config.toml
rope_base = 23500.0
parallel_block = false
init_std_qkv = 0.0361
optimizer = "muon_variant"
lr = 0.00893
final_lr_fraction = 0.1
Each number is 50 + 10 x the weight over the matrix's rms, rounded and kept within 0 to 99. Layers, rows and columns count from 0.

# q: layer 2 attention query, 192x192, rms 0.158, rows 0-31, columns 0-63
# k: layer 2 attention key, 192x192, rms 0.154, rows 0-31, columns 0-63
# v: layer 2 attention value, 192x192, rms 0.137, rows 0-20, columns 0-63
# o: layer 2 attention output (transposed), 192x192, rms 0.5, rows 0-19, columns 0-63
q0:40 39 53 38 57 43 43 44 52 56 47 58 41 44 41 51 50 43 53 47 48 46 31 45 63 75 46 44 35 52 48 60 51 61 45 41 65 61 60 46 48 36 49 67 60 32 47 52 54 45 63 44 62 57 55 40 61 74 55 61 43 67 51 33
k0:44 39 39 30 53 36 63 34 73 46 37 53 34 56 23 65 38 62 33 28 46 57 54 35 46 67 50 53 54 45 32 47 49 30 44 40 52 64 35 55 46 33 57 56 33 37 42 56 66 33 68 43 41 55 56 66 62 70 66 64 50 60 41 57
q1:61 60 45 57 54 51 60 58 52 46 63 44 63 59 61 49 50 52 53 54 43 51 72 53 51 26 51 56 65 48 64 35 57 55 45 49 37 42 56 47 54 58 44 41 44 62 54 42 52 45 46 44 39 37 35 49 37 34 43 32 55 55 42 60
k1:47 53 50 53 62 52 49 47 44 52 47 50 44 47 44 55 56 44 54 51 46 50 50 40 55 70 44 45 52 52 54 54 50 37 49 56 57 50 56 54 32 54 52 45 47 55 53 56 60 52 56 56 51 59 58 54 58 63 53 63 49 45 54 54
q2:40 58 61 56 52 55 59 59 40 52 53 37 59 46 56 39 55 52 52 40 44 45 58 58 40 48 50 53 57 49 50 40 58 57 47 60 41 56 66 60 56 52 61 36 46 67 52 39 49 45 54 48 31 50 63 56 53 39 58 43 49 32 44 66
k2:58 50 55 37 48 49 49 43 41 52 62 64 50 41 58 32 59 48 50 44 67 50 54 56 59 51 52 46 45 53 55 62 47 60 51 63 62 51 63 45 50 46 52 45 52 52 60 59 46 45 49 59 58 63 59 35 55 50 44 51 37 51 61 51
q3:55 52 51 57 50 43 64 45 54 44 51 41 52 52 54 46 54 55 45 58 47 55 45 52 44 36 46 64 62 44 52 44 63 44 43 46 28 56 45 59 51 54 53 56 53 61 47 43 55 47 42 45 56 48 41 55 41 43 50 32 48 48 47 46
k3:53 60 48 52 40 67 48 61 38 48 74 40 37 48 54 66 65 49 50 56 51 47 46 54 51 58 55 40 36 39 66 62 64 69 63 53 56 40 56 40 35 58 48 46 49 59 56 57 47 58 43 53 60 54 51 50 50 53 47 39 53 40 58 57
q4:49 49 37 53 57 46 44 44 45 59 52 63 50 47 43 39 52 45 61 48 54 55 51 52 58 61 59 32 27 63 40 61 40 59 60 47 59 54 51 43 39 46 58 48 59 33 57 52 54 52 65 74 55 58 74 48 61 58 46 65 53 54 53 50
k4:44 51 43 43 58 47 47 47 68 49 31 62 57 46 45 65 42 45 52 50 51 55 51 38 44 49 46 63 67 59 30 36 41 46 39 46 55 46 39 53 56 42 53 49 45 41 39 51 58 50 58 37 45 46 46 56 44 59 46 62 52 57 45 54
q5:60 44 47 53 49 42 44 47 53 42 38 39 40 57 42 55 30 57 52 53 50 55 50 52 51 44 48 49 58 54 46 50 54 42 47 50 54 59 53 60 52 54 48 58 53 48 47 57 56 52 51 46 39 40 46 60 52 59 59 59 42 48 45 46
k5:34 54 52 39 54 53 58 46 54 46 49 51 64 54 51 54 50 50 39 46 58 55 52 54 45 51 44 44 51 58 48 55 44 46 47 57 50 59 43 46 42 55 49 52 51 44 45 40 51 49 49 55 53 52 46 55 54 54 45 43 49 52 49 48
q6:43 53 59 56 49 70 54 63 53 48 55 52 51 47 53 55 52 54 42 45 44 43 55 48 40 53 52 58 53 36 50 47 62 52 47 60 42 46 53 50 55 52 52 47 48 61 53 57 60 47 33 35 44 50 52 52 55 43 52 40 48 49 59 49
k6:51 59 58 60 40 55 52 70 25 52 67 37 43 50 63 39 66 55 44 55 45 31 48 49 48 45 56 40 37 45 69 56 53 61 46 50 57 35 61 52 51 48 43 54 46 59 50 54 41 55 38 60 68 55 59 47 55 42 52 50 51 50 54 64
q7:51 54 48 57 41 46 52 41 44 53 47 43 44 58 52 37 52 54 57 49 61 63 46 51 54 44 51 61 46 54 63 49 55 44 59 57 49 57 52 52 53 43 53 45 52 51 43 28 55 38 55 58 57 43 53 45 53 46 44 55 44 45 49 50
k7:51 50 47 57 46 56 55 52 40 47 46 50 64 53 49 34 54 45 45 45 56 46 53 51 45 60 47 48 43 45 55 53 61 54 50 44 46 60 47 59 42 49 51 50 41 54 61 32 44 45 60 54 48 55 62 41 49 43 49 47 46 47 52 64
q8:53 55 49 60 44 57 43 50 52 36 36 42 53 50 70 49 51 55 53 40 39 54 34 49 43 30 52 58 59 38 58 46 54 52 37 50 46 46 56 51 60 50 55 58 47 58 57 45 52 36 51 45 46 50 39 51 47 41 58 50 35 50 55 49
k8:54 58 61 55 46 58 55 58 36 59 51 49 33 51 54 38 66 54 41 47 58 54 55 55 43 55 55 50 23 50 76 65 60 46 54 38 50 56 50 52 38 55 47 52 59 62 64 48 49 55 47 58 49 54 62 43 56 35 51 30 54 45 46 52
q9:44 59 54 46 57 64 47 53 47 61 60 61 61 39 45 39 58 43 42 52 53 52 68 55 46 64 60 32 41 52 50 61 44 61 64 50 45 56 57 43 44 53 47 40 49 46 70 48 41 58 47 54 55 55 58 43 64 49 52 54 64 39 48 49
k9:45 52 46 39 39 47 47 46 60 48 44 70 53 54 49 65 50 56 63 62 50 55 61 41 57 52 55 58 62 54 46 49 39 55 55 55 48 56 42 44 52 48 53 57 48 48 44 51 57 39 36 41 43 46 44 59 37 48 42 53 47 59 55 49
q10:56 61 42 47 56 54 57 55 56 37 52 44 47 56 49 47 63 67 52 66 58 57 60 47 48 28 45 62 51 37 46 32 59 48 33 32 41 44 59 59 54 53 43 44 50 51 47 68 55 56 47 61 60 39 25 53 49 57 49 60 54 52 58 60
k10:53 44 49 57 46 59 46 41 46 57 49 42 55 50 54 67 45 47 69 48 34 50 45 49 62 41 47 47 58 45 59 59 60 63 65 40 60 40 40 42 50 63 41 49 55 55 48 56 53 42 52 30 36 33 48 53 47 56 49 57 56 51 53 43
q11:33 41 60 48 54 63 49 71 40 48 38 50 48 43 65 56 54 54 54 38 50 45 49 35 50 46 46 32 42 41 54 46 54 55 47 52 50 42 46 35 64 49 62 42 48 52 65 50 56 56 55 39 51 64 58 41 53 43 59 45 51 38 65 45
k11:61 62 54 52 45 55 58 54 39 52 62 45 46 40 63 51 52 50 47 66 43 41 47 54 47 57 44 56 41 44 65 60 59 82 48 73 53 40 48 56 51 55 48 53 43 54 60 52 50 56 48 58 57 56 49 55 52 46 45 42 54 43 59 53
q12:56 44 58 61 57 40 45 51 66 25 52 59 46 61 41 60 52 55 51 50 44 58 54 53 52 36 63 53 37 48 47 41 56 55 25 64 40 35 46 45 40 45 56 39 58 48 61 65 58 48 40 58 44 49 40 55 62 46 51 49 57 65 66 47
k12:53 62 48 60 41 59 58 59 23 57 61 47 61 47 70 36 52 39 57 60 57 37 55 64 61 59 55 40 37 65 49 56 51 67 62 48 49 42 63 44 45 60 63 50 49 53 54 49 47 53 54 54 63 56 56 49 46 49 38 54 52 41 58 57
q13:44 52 32 51 51 52 55 36 55 44 48 47 46 49 46 36 58 46 52 55 54 69 57 59 48 41 67 50 63 56 45 43 54 33 55 45 48 68 58 61 42 42 49 46 41 57 44 33 60 50 35 63 48 49 50 54 40 57 33 46 48 47 37 48
k13:56 51 39 45 73 26 41 47 74 43 31 53 41 70 16 89 21 70 72 36 42 37 32 27 61 34 47 39 38 63 12 47 50 50 45 55 57 18 37 32 31 56 52 44 63 22 56 99 65 51 52 49 25 54 42 64 53 85 62 67 54 80 66 47
q14:44 56 53 57 44 66 42 47 60 51 51 46 51 47 54 55 53 36 48 16 36 38 53 73 38 43 51 43 56 40 55 57 63 67 45 62 44 53 45 45 57 52 48 58 50 51 41 44 67 28 29 43 73 52 57 39 53 59 57 57 38 54 53 58
k14:75 47 55 44 50 51 54 68 53 45 45 52 52 42 50 66 33 56 53 68 52 52 40 38 76 43 47 47 52 49 43 43 64 35 54 58 51 41 48 57 32 45 47 49 57 59 59 42 42 61 69 40 42 71 25 40 66 49 39 53 35 74 58 38
q15:45 49 43 59 43 46 53 35 46 36 45 48 47 53 38 48 54 46 65 46 63 38 50 37 28 50 50 48 44 41 60 68 44 64 34 44 50 41 55 33 54 55 53 50 56 46 46 55 53 55 36 29 58 40 52 47 37 54 50 56 36 58 37 50
k15:49 49 53 48 42 58 60 53 37 53 45 54 62 44 52 64 63 47 49 43 44 62 51 41 41 56 53 54 49 72 50 54 70 51 51 63 41 59 21 56 55 53 46 59 44 31 45 39 46 50 56 49 43 45 44 61 56 40 32 44 43 49 74 62
q16:51 41 60 54 41 50 53 28 39 49 34 56 44 44 52 49 38 59 35 48 52 67 43 55 48 45 44 38 39 37 74 61 50 53 45 58 62 46 33 51 49 71 65 34 53 54 41 48 55 56 67 46 51 43 53 57 58 47 42 48 37 55 46 39
k16:58 49 48 49 56 51 47 69 49 61 61 73 53 62 39 43 53 48 70 38 47 60 57 51 59 55 53 63 54 59 41 47 56 51 60 68 45 46 56 49 46 42 31 52 43 55 53 57 47 48 47 67 55 45 55 49 46 57 41 57 56 39 69 68
q17:41 59 44 75 53 62 43 66 44 58 59 55 47 52 59 52 68 40 63 40 62 46 56 63 40 48 39 63 31 53 39 63 50 57 51 64 40 38 71 46 54 53 54 61 35 35 65 57 44 44 41 45 72 69 40 39 48 47 58 49 48 57 58 55
k17:54 50 59 46 43 49 56 48 44 60 51 46 67 65 47 69 42 42 49 38 48 26 60 59 50 55 34 31 42 41 63 33 49 53 55 53 59 41 40 52 53 60 58 59 54 50 52 44 68 33 43 59 43 56 57 63 43 55 45 50 48 35 66 43
q18:20 48 46 57 52 55 37 61 51 54 28 61 58 44 48 46 57 61 52 45 46 46 53 41 42 34 58 49 67 33 46 39 53 56 59 66 55 65 37 45 73 53 41 73 35 47 52 40 41 59 52 30 53 49 40 43 57 56 50 48 41 53 29 47
k18:59 50 64 50 59 52 40 63 47 42 66 57 54 69 62 41 41 55 39 47 47 33 36 34 49 36 44 57 54 25 51 56 41 52 57 44 47 49 49 43 58 64 56 46 50 52 39 53 43 49 40 52 41 50 53 63 56 36 34 44 50 52 49 44
q19:57 67 49 42 60 29 59 51 53 53 59 58 50 45 41 56 56 35 45 72 48 58 42 50 54 57 32 45 35 48 37 58 50 55 67 52 25 52 43 38 54 29 44 56 49 44 50 51 61 50 39 55 54 43 46 45 58 43 48 53 56 41 50 39
k19:41 38 56 42 46 59 42 46 41 58 48 37 46 49 44 44 38 63 52 43 41 50 55 34 41 46 47 49 58 55 54 45 38 67 26 58 69 45 57 48 44 55 72 71 52 52 66 48 48 36 49 50 59 57 56 53 44 53 19 34 54 50 47 58
q20:36 41 35 41 41 62 42 54 39 56 49 37 53 44 55 50 51 52 46 49 46 42 48 48 68 56 51 53 51 39 47 49 56 65 44 48 56 57 35 48 48 33 56 52 54 38 57 55 52 51 35 47 46 54 32 49 49 56 46 54 57 44 42 44
k20:45 38 33 64 51 39 70 43 52 45 50 44 39 41 44 54 51 48 51 46 54 62 62 62 44 50 51 50 56 65 48 42 45 51 72 49 45 43 64 47 48 56 55 35 46 48 45 57 42 51 52 45 46 55 38 46 61 46 54 45 42 64 67 45
q21:49 52 54 37 51 43 71 33 57 30 40 49 38 47 43 61 58 57 56 50 69 59 52 49 65 45 63 53 41 47 50 38 50 44 46 55 48 46 57 58 52 60 36 41 46 36 44 50 55 49 44 54 69 59 64 43 35 48 51 36 56 36 54 37
k21:67 55 44 48 42 42 43 55 56 40 39 43 53 46 56 49 45 64 42 55 55 35 45 55 54 36 35 50 45 39 50 55 60 57 52 40 77 43 44 47 52 42 57 47 53 57 52 52 44 62 48 59 15 53 48 50 48 66 59 76 42 41 62 41
q22:59 48 40 54 46 37 49 43 65 48 38 46 47 48 36 44 47 54 43 54 52 54 57 53 58 48 52 54 36 49 41 42 53 33 45 42 48 57 38 61 47 45 48 54 57 51 45 49 55 49 61 46 57 49 53 32 62 52 39 47 59 60 51 58
k22:35 41 62 53 44 66 73 61 48 51 52 57 43 44 54 43 43 56 57 54 44 53 47 49 47 48 49 57 48 44 49 49 34 55 48 49 46 46 42 44 50 48 53 56 49 50 45 37 40 50 30 55 49 43 66 63 41 45 55 50 39 34 58 56
q23:70 63 47 69 45 55 38 54 37 54 51 45 46 41 68 65 51 47 51 40 45 50 51 48 52 67 39 32 50 59 48 75 62 53 49 40 43 56 65 53 48 29 63 45 42 53 44 62 51 38 53 57 56 70 40 44 48 53 34 52 41 35 51 48
k23:38 46 40 26 53 52 61 48 69 55 34 58 46 59 39 49 50 47 76 45 56 60 61 60 52 60 52 46 47 58 52 43 45 40 60 56 32 39 53 56 41 59 58 48 60 50 68 55 40 45 56 51 42 45 58 57 45 57 68 33 47 55 52 58
q24:72 58 45 45 41 47 50 45 47 53 43 61 53 49 45 57 59 39 54 49 48 58 55 40 47 41 41 33 25 46 50 61 56 61 48 55 42 45 56 60 29 51 51 57 57 61 52 43 44 54 60 44 52 49 51 34 67 54 33 57 66 48 48 56
k24:52 62 46 53 59 46 60 46 49 59 56 42 54 38 42 52 30 50 50 57 38 60 35 41 67 52 51 53 62 64 50 48 53 59 51 51 48 42 58 41 37 43 55 49 51 29 47 61 57 56 60 56 52 46 49 71 38 51 51 52 51 45 53 52
q25:46 57 38 37 61 33 64 45 58 49 66 41 42 44 48 49 35 44 54 63 46 45 44 59 58 33 44 56 46 57 47 52 58 33 71 52 49 44 45 69 50 34 45 51 53 50 30 44 53 55 58 55 50 49 26 58 20 50 52 35 45 52 33 48
k25:37 57 65 61 40 62 51 53 37 66 46 47 53 56 39 49 51 38 62 52 63 46 54 49 69 36 50 62 51 43 46 59 41 54 30 47 53 64 39 64 38 42 52 54 53 55 60 49 34 43 44 50 45 45 63 46 65 57 61 59 70 40 45 50
q26:53 54 54 62 38 67 46 56 57 46 39 41 50 56 49 61 56 66 43 41 44 40 38 50 41 66 68 39 41 57 58 59 56 51 58 40 63 31 64 39 50 35 38 63 57 38 58 56 42 42 46 54 57 45 58 45 55 49 43 65 45 48 53 42
k26:55 51 55 38 57 37 49 56 40 40 64 48 47 59 64 47 36 49 66 33 59 51 66 53 75 71 43 56 43 67 29 39 43 45 40 59 47 62 37 46 43 54 41 53 39 50 48 63 55 64 46 56 59 29 61 74 50 58 46 50 50 53 58 52
q27:53 68 42 51 42 62 43 45 49 57 47 57 53 33 50 48 39 36 69 52 50 65 46 39 52 73 53 45 24 57 53 48 32 52 49 55 56 40 39 40 44 55 62 39 57 54 37 56 56 54 63 54 56 60 63 58 45 30 47 59 59 48 67 59
k27:52 37 53 50 48 49 54 45 52 65 41 62 51 45 58 41 51 57 35 49 66 46 58 51 42 48 42 43 48 63 38 42 45 47 50 40 57 41 60 51 57 41 56 37 43 41 56 51 49 37 60 51 70 48 53 22 70 58 49 56 51 60 46 49
q28:50 62 52 47 40 48 55 37 42 59 39 47 51 29 48 43 41 49 48 49 42 76 53 50 47 28 55 50 34 51 58 51 45 46 46 32 38 37 53 43 65 56 54 47 40 37 38 43 56 60 51 52 51 32 57 44 56 55 38 44 43 43 46 56
k28:55 54 42 59 53 45 29 50 45 46 58 64 47 70 52 41 51 52 37 52 52 58 65 38 58 71 52 50 50 59 50 63 43 43 46 67 45 37 41 54 40 43 54 49 49 44 70 59 49 59 44 42 51 41 53 54 49 61 46 55 59 51 48 52
q29:57 54 60 41 38 53 57 59 35 55 53 49 60 61 35 55 39 59 57 42 48 43 40 57 55 42 38 38 32 49 76 45 49 34 48 43 48 61 50 41 40 51 48 45 61 47 51 52 66 50 52 56 42 59 49 59 32 63 44 50 46 52 66 55
k29:45 49 46 44 60 43 45 45 71 43 44 56 47 30 42 43 40 47 42 58 51 67 58 41 57 55 40 59 58 58 45 51 51 58 59 72 44 52 43 43 50 52 41 42 40 58 42 46 47 56 51 50 46 49 63 41 52 71 67 46 59 54 40 50
q30:57 63 49 62 60 47 55 36 66 49 38 30 45 55 36 49 33 53 56 32 26 41 43 43 47 56 64 61 57 52 43 37 58 20 31 37 46 62 52 57 54 47 44 40 63 32 51 46 56 55 56 40 33 43 50 60 28 48 41 42 50 50 45 63
k30:51 51 53 54 43 63 60 72 34 48 69 60 57 53 56 28 50 58 55 47 74 41 47 59 65 44 49 45 37 56 43 43 54 54 56 48 54 52 53 75 55 35 43 38 57 65 40 54 52 44 41 51 56 47 45 63 44 57 61 49 30 44 51 48
q31:61 48 65 47 55 57 46 38 56 52 57 47 39 43 68 49 54 51 56 45 49 54 47 43 54 58 60 51 36 57 51 60 54 58 46 42 50 63 51 46 46 52 48 63 40 45 47 43 44 44 65 42 53 57 48 43 61 38 40 44 37 47 56 37
k31:48 63 59 61 59 55 43 42 45 39 56 36 47 59 36 55 53 59 47 44 49 62 49 61 56 59 51 47 56 54 64 37 39 35 43 62 57 49 49 51 47 40 39 51 58 55 66 52 49 47 53 50 67 42 58 59 40 66 65 44 63 49 49 37
v0:34 58 33 37 74 55 58 35 53 21 16 39 67 44 49 60 35 34 64 70 41 49 56 43 41 37 48 51 53 64 55 43 66 41 67 72 44 19 45 29 53 57 37 44 64 55 35 33 51 43 48 44 69 70 40 61 50 73 32 50 56 52 32 46
o0:51 46 64 34 66 50 41 33 56 48 73 64 34 58 54 42 54 59 65 42 66 64 50 51 54 31 42 70 29 29 30 67 48 40 54 40 55 73 43 57 80 38 65 64 44 16 44 34 71 52 53 60 24 42 40 49 40 50 58 20 46 47 47 39
v1:56 62 68 63 42 38 30 27 62 37 53 53 66 44 64 61 44 39 41 41 29 55 47 44 65 65 48 55 61 58 63 67 49 19 55 54 49 37 53 74 55 52 75 58 42 41 64 42 56 55 49 55 40 39 40 12 37 54 66 48 51 56 59 48
o1:71 41 49 47 60 50 71 48 47 58 35 41 57 39 38 61 52 89 64 44 33 39 46 63 25 44 34 70 58 41 60 42 59 52 41 56 51 45 55 47 55 55 33 55 60 65 45 39 54 49 54 61 62 61 51 82 65 44 34 66 50 44 65 39
v2:37 24 40 51 45 56 48 46 53 54 47 42 52 68 49 45 46 44 45 45 47 45 39 57 36 46 56 49 23 37 30 16 53 44 57 53 32 47 57 45 23 40 39 47 79 55 63 58 40 33 46 60 52 35 33 57 58 51 59 53 52 34 62 71
o2:44 75 82 50 51 68 42 49 39 51 49 61 67 53 39 24 34 62 56 70 55 67 43 42 48 43 22 39 67 55 72 56 39 69 50 47 35 34 35 55 38 49 52 61 31 60 52 39 62 47 49 21 43 57 55 60 58 54 53 52 41 56 53 51
v3:43 54 45 27 46 55 57 46 36 67 52 39 39 52 77 58 43 39 36 29 44 59 38 61 64 47 54 44 56 37 48 42 50 60 61 57 43 40 55 47 47 62 73 48 38 28 35 38 55 41 50 65 35 31 59 65 25 55 54 61 53 42 58 67
o3:48 31 51 72 64 34 53 43 62 54 38 53 51 72 36 57 39 61 57 63 57 40 63 40 50 46 43 34 34 40 56 41 49 33 65 54 51 50 55 40 53 54 43 40 54 67 60 53 43 39 73 41 48 24 52 40 45 36 56 44 42 55 45 33
v4:59 64 61 49 56 49 64 51 59 32 56 44 39 42 43 58 42 33 57 51 65 59 50 54 33 34 41 58 34 76 35 57 30 33 45 56 48 40 49 46 54 59 76 41 38 58 44 42 64 41 36 29 57 37 47 70 44 62 41 72 31 54 57 41
o4:57 30 60 39 63 53 37 49 37 63 42 63 39 48 54 32 28 58 55 60 57 28 39 50 61 40 58 48 45 29 61 31 57 59 61 29 41 66 51 47 55 45 20 42 49 53 30 26 49 33 76 84 62 55 65 58 34 31 49 48 60 58 41 46
v5:59 48 50 56 53 58 40 54 70 57 64 34 56 59 44 28 51 68 60 42 44 45 50 48 71 48 32 48 67 45 48 63 59 57 52 43 54 38 68 49 61 59 53 36 43 43 62 34 53 40 57 46 37 46 50 54 46 49 36 50 36 57 49 51
o5:37 40 49 58 41 39 53 47 49 58 19 33 40 43 41 54 55 49 52 52 42 41 33 22 53 34 75 42 44 66 27 38 40 51 46 62 59 52 50 35 49 50 61 68 54 47 40 58 61 54 60 46 57 50 59 25 45 43 28 70 46 62 58 25
v6:35 51 54 33 42 46 44 70 51 52 55 56 61 47 50 59 55 62 35 31 52 47 31 62 40 37 42 44 56 65 62 54 45 43 48 41 43 41 50 51 42 43 45 58 61 40 37 46 57 30 45 32 57 29 33 66 39 69 47 34 49 45 69 46
o6:53 63 48 50 42 53 33 40 56 27 43 52 51 32 49 40 38 40 68 65 31 33 63 62 36 67 47 66 37 44 49 42 39 23 49 26 55 66 66 49 66 44 62 36 09 64 54 47 38 58 49 46 46 62 81 44 32 39 57 66 38 36 57 37
v7:41 56 54 32 60 52 51 56 47 57 72 58 50 68 71 40 46 45 69 40 47 48 26 51 43 66 58 47 41 58 51 61 37 50 30 36 80 43 41 62 58 68 50 44 55 53 35 56 29 61 32 58 51 48 66 43 38 63 55 42 61 63 51 64
o7:45 51 38 44 45 33 25 35 46 36 36 47 51 41 15 45 67 53 63 60 34 51 82 48 52 47 50 49 60 52 63 57 46 41 56 63 35 20 73 53 57 58 58 48 51 49 33 48 64 43 57 39 50 50 37 54 60 45 52 67 71 71 35 49
v8:56 42 45 49 44 25 27 48 43 42 48 44 36 60 33 54 59 33 52 30 57 42 38 58 32 40 63 38 37 52 43 49 67 73 41 25 47 47 32 26 43 52 38 51 34 83 57 52 65 62 64 40 46 42 61 58 69 17 40 40 55 33 45 42
o8:46 56 46 51 48 68 50 56 66 65 52 46 56 24 55 65 58 45 58 45 59 57 39 42 63 77 53 35 69 59 36 67 57 48 46 69 55 31 73 59 57 46 48 42 44 43 28 56 64 61 43 68 79 55 22 36 26 65 65 55 45 58 56 41
v9:48 52 39 22 61 47 63 47 55 28 60 33 54 51 56 39 54 45 41 72 42 39 48 40 28 53 47 37 42 72 18 39 39 56 63 67 42 51 54 67 55 31 29 43 66 38 55 56 57 51 38 42 45 67 57 64 60 44 49 68 34 22 55 39
o9:56 74 52 50 41 41 62 66 61 64 43 51 49 52 50 57 26 35 51 61 77 36 52 65 48 48 33 62 80 62 68 35 48 62 53 42 42 63 52 42 33 66 62 52 38 49 57 62 61 51 53 74 50 40 44 52 51 42 40 30 82 68 45 53
v10:57 44 68 29 68 41 50 62 71 66 42 43 46 23 54 65 57 62 58 51 62 22 75 61 68 62 56 57 52 32 45 50 28 47 41 44 56 51 67 51 38 51 43 65 50 50 33 45 41 41 60 54 37 46 69 48 69 64 55 49 23 39 57 52
o10:44 58 20 74 36 50 41 45 37 78 58 63 44 49 47 63 38 44 39 51 36 76 48 44 49 26 33 43 28 81 52 43 36 78 54 66 33 40 47 37 46 53 76 57 52 69 66 66 56 63 58 61 56 55 36 42 52 33 52 82 60 56 33 62
v11:37 64 72 46 36 38 69 45 36 48 67 51 48 53 67 66 53 67 51 60 45 63 58 66 45 62 33 60 57 28 61 41 50 48 43 39 46 68 46 43 49 61 58 80 50 24 53 52 48 36 37 72 74 71 48 71 54 54 31 46 45 62 42 52
o11:54 42 78 42 44 57 53 40 46 38 24 59 31 72 22 47 34 69 58 72 69 40 46 59 50 42 40 39 27 50 55 55 38 50 51 41 82 51 36 48 35 53 23 42 66 43 55 52 50 75 52 56 50 26 45 39 50 49 74 57 22 58 46 43
v12:63 56 46 61 40 52 63 49 55 47 63 40 36 38 30 51 54 58 56 47 54 17 56 51 34 50 41 37 37 32 34 55 55 62 54 52 39 36 29 47 49 66 52 58 54 32 66 53 37 45 49 25 38 54 61 50 42 70 58 54 59 58 35 62
o12:37 13 45 49 56 62 41 32 46 52 58 59 44 59 38 24 33 55 76 49 53 56 74 56 45 54 47 53 69 47 67 37 50 52 53 45 86 55 60 48 61 56 50 55 41 59 60 39 66 34 34 63 75 57 32 68 61 61 29 38 53 44 66 54
v13:48 54 58 39 60 51 55 50 51 46 43 44 37 55 52 35 61 50 41 83 22 66 59 52 29 33 55 46 83 40 37 62 52 52 37 54 44 49 37 40 67 69 67 42 53 43 54 52 60 34 56 39 32 53 36 42 49 40 68 52 64 33 44 42
o13:58 58 40 36 53 55 43 51 43 40 51 62 43 46 50 64 48 69 49 36 58 55 52 53 60 72 52 38 20 47 52 40 56 16 57 35 56 40 46 52 42 50 71 43 60 41 62 48 50 58 75 84 46 63 64 43 32 38 39 52 19 54 62 71
v14:46 90 41 58 65 50 34 37 77 71 16 52 38 46 37 43 70 52 56 38 58 79 49 45 42 46 56 51 59 40 59 59 48 58 46 52 53 60 57 52 34 42 54 40 46 53 55 63 62 66 44 40 40 70 39 57 60 45 55 39 51 45 63 31
o14:53 24 57 47 54 65 69 59 34 38 58 36 33 53 37 71 35 54 48 44 59 62 53 70 38 51 38 39 52 53 40 42 40 00 42 60 39 42 59 51 77 33 40 51 69 50 11 33 47 66 52 35 73 44 46 40 35 52 52 49 69 61 50 66
v15:61 51 68 33 46 64 26 33 61 47 49 49 55 38 56 69 36 30 64 37 34 62 43 44 56 37 45 78 67 75 34 46 52 53 58 49 49 30 42 62 56 38 49 44 47 43 69 54 56 42 39 40 58 55 40 65 73 64 72 62 42 22 48 72
o15:52 40 45 47 51 56 64 56 66 47 54 50 35 47 80 48 47 78 43 63 55 48 75 55 33 60 53 31 60 49 48 42 54 66 19 33 46 52 50 57 27 69 43 64 48 65 35 42 57 64 56 49 48 58 33 50 31 29 56 68 56 59 52 37
v16:45 49 57 50 55 47 70 22 67 47 47 63 50 45 57 54 45 61 60 51 68 60 60 44 65 39 49 39 61 29 62 30 38 37 33 54 35 58 30 66 56 31 54 48 55 47 33 70 45 55 41 39 51 33 45 45 41 41 25 50 63 55 38 46
o16:42 27 51 51 55 43 53 51 37 54 29 18 52 31 65 41 62 46 24 48 40 68 53 63 50 36 34 90 56 53 58 61 72 66 48 64 46 68 58 57 55 63 49 53 35 70 63 23 40 60 44 37 40 50 32 40 62 36 58 35 54 55 47 47
v17:47 60 32 44 42 54 65 38 52 31 58 53 48 44 55 53 33 64 36 40 48 59 48 55 33 62 46 55 39 38 59 68 52 61 39 59 60 41 47 50 56 61 51 33 63 54 45 62 58 54 64 56 48 53 60 54 64 52 51 48 56 38 36 47
o17:63 45 78 49 43 47 22 62 53 67 53 53 46 53 40 57 49 41 53 51 27 34 55 37 27 40 39 45 39 34 53 51 37 42 45 50 40 31 49 42 33 41 45 41 45 60 40 41 41 28 50 57 53 48 47 57 55 70 29 34 49 48 65 52
v18:45 52 51 22 54 54 49 37 53 56 29 46 40 39 61 45 63 33 46 49 59 54 62 51 62 57 49 58 58 34 67 48 33 31 68 62 42 66 58 39 37 49 46 58 71 36 44 55 62 41 45 55 46 51 51 24 51 48 31 42 44 58 51 58
o18:38 43 55 57 44 50 76 76 44 54 65 63 66 72 57 48 32 80 51 60 49 26 34 46 41 61 55 73 36 60 59 67 50 45 59 11 74 34 43 42 61 29 32 38 36 49 76 41 27 54 52 56 53 50 53 49 33 55 60 40 60 65 52 51
v19:35 42 86 75 53 61 36 48 72 70 54 50 48 48 32 50 45 40 47 60 63 49 65 70 26 43 52 37 35 45 46 75 58 46 72 52 38 64 43 34 41 58 50 64 50 55 50 63 48 49 48 61 73 42 57 44 44 37 64 47 31 49 39 54
o19:54 65 48 38 76 48 37 45 37 75 46 64 54 55 84 60 37 61 53 42 33 42 54 43 63 64 49 53 60 55 60 34 36 56 42 46 78 45 40 40 75 35 43 50 48 65 66 50 69 48 47 54 50 47 56 60 53 46 36 62 66 44 57 37
v20:40 61 53 57 33 31 33 61 54 33 59 56 59 63 61 54 61 62 49 63 66 52 73 87 44 35 53 63 69 44 46 22 50 30 68 74 45 48 59 32 42 58 41 48 53 52 32 65 52 35 61 48 14 55 49 62 44 43 68 47 47 38 26 64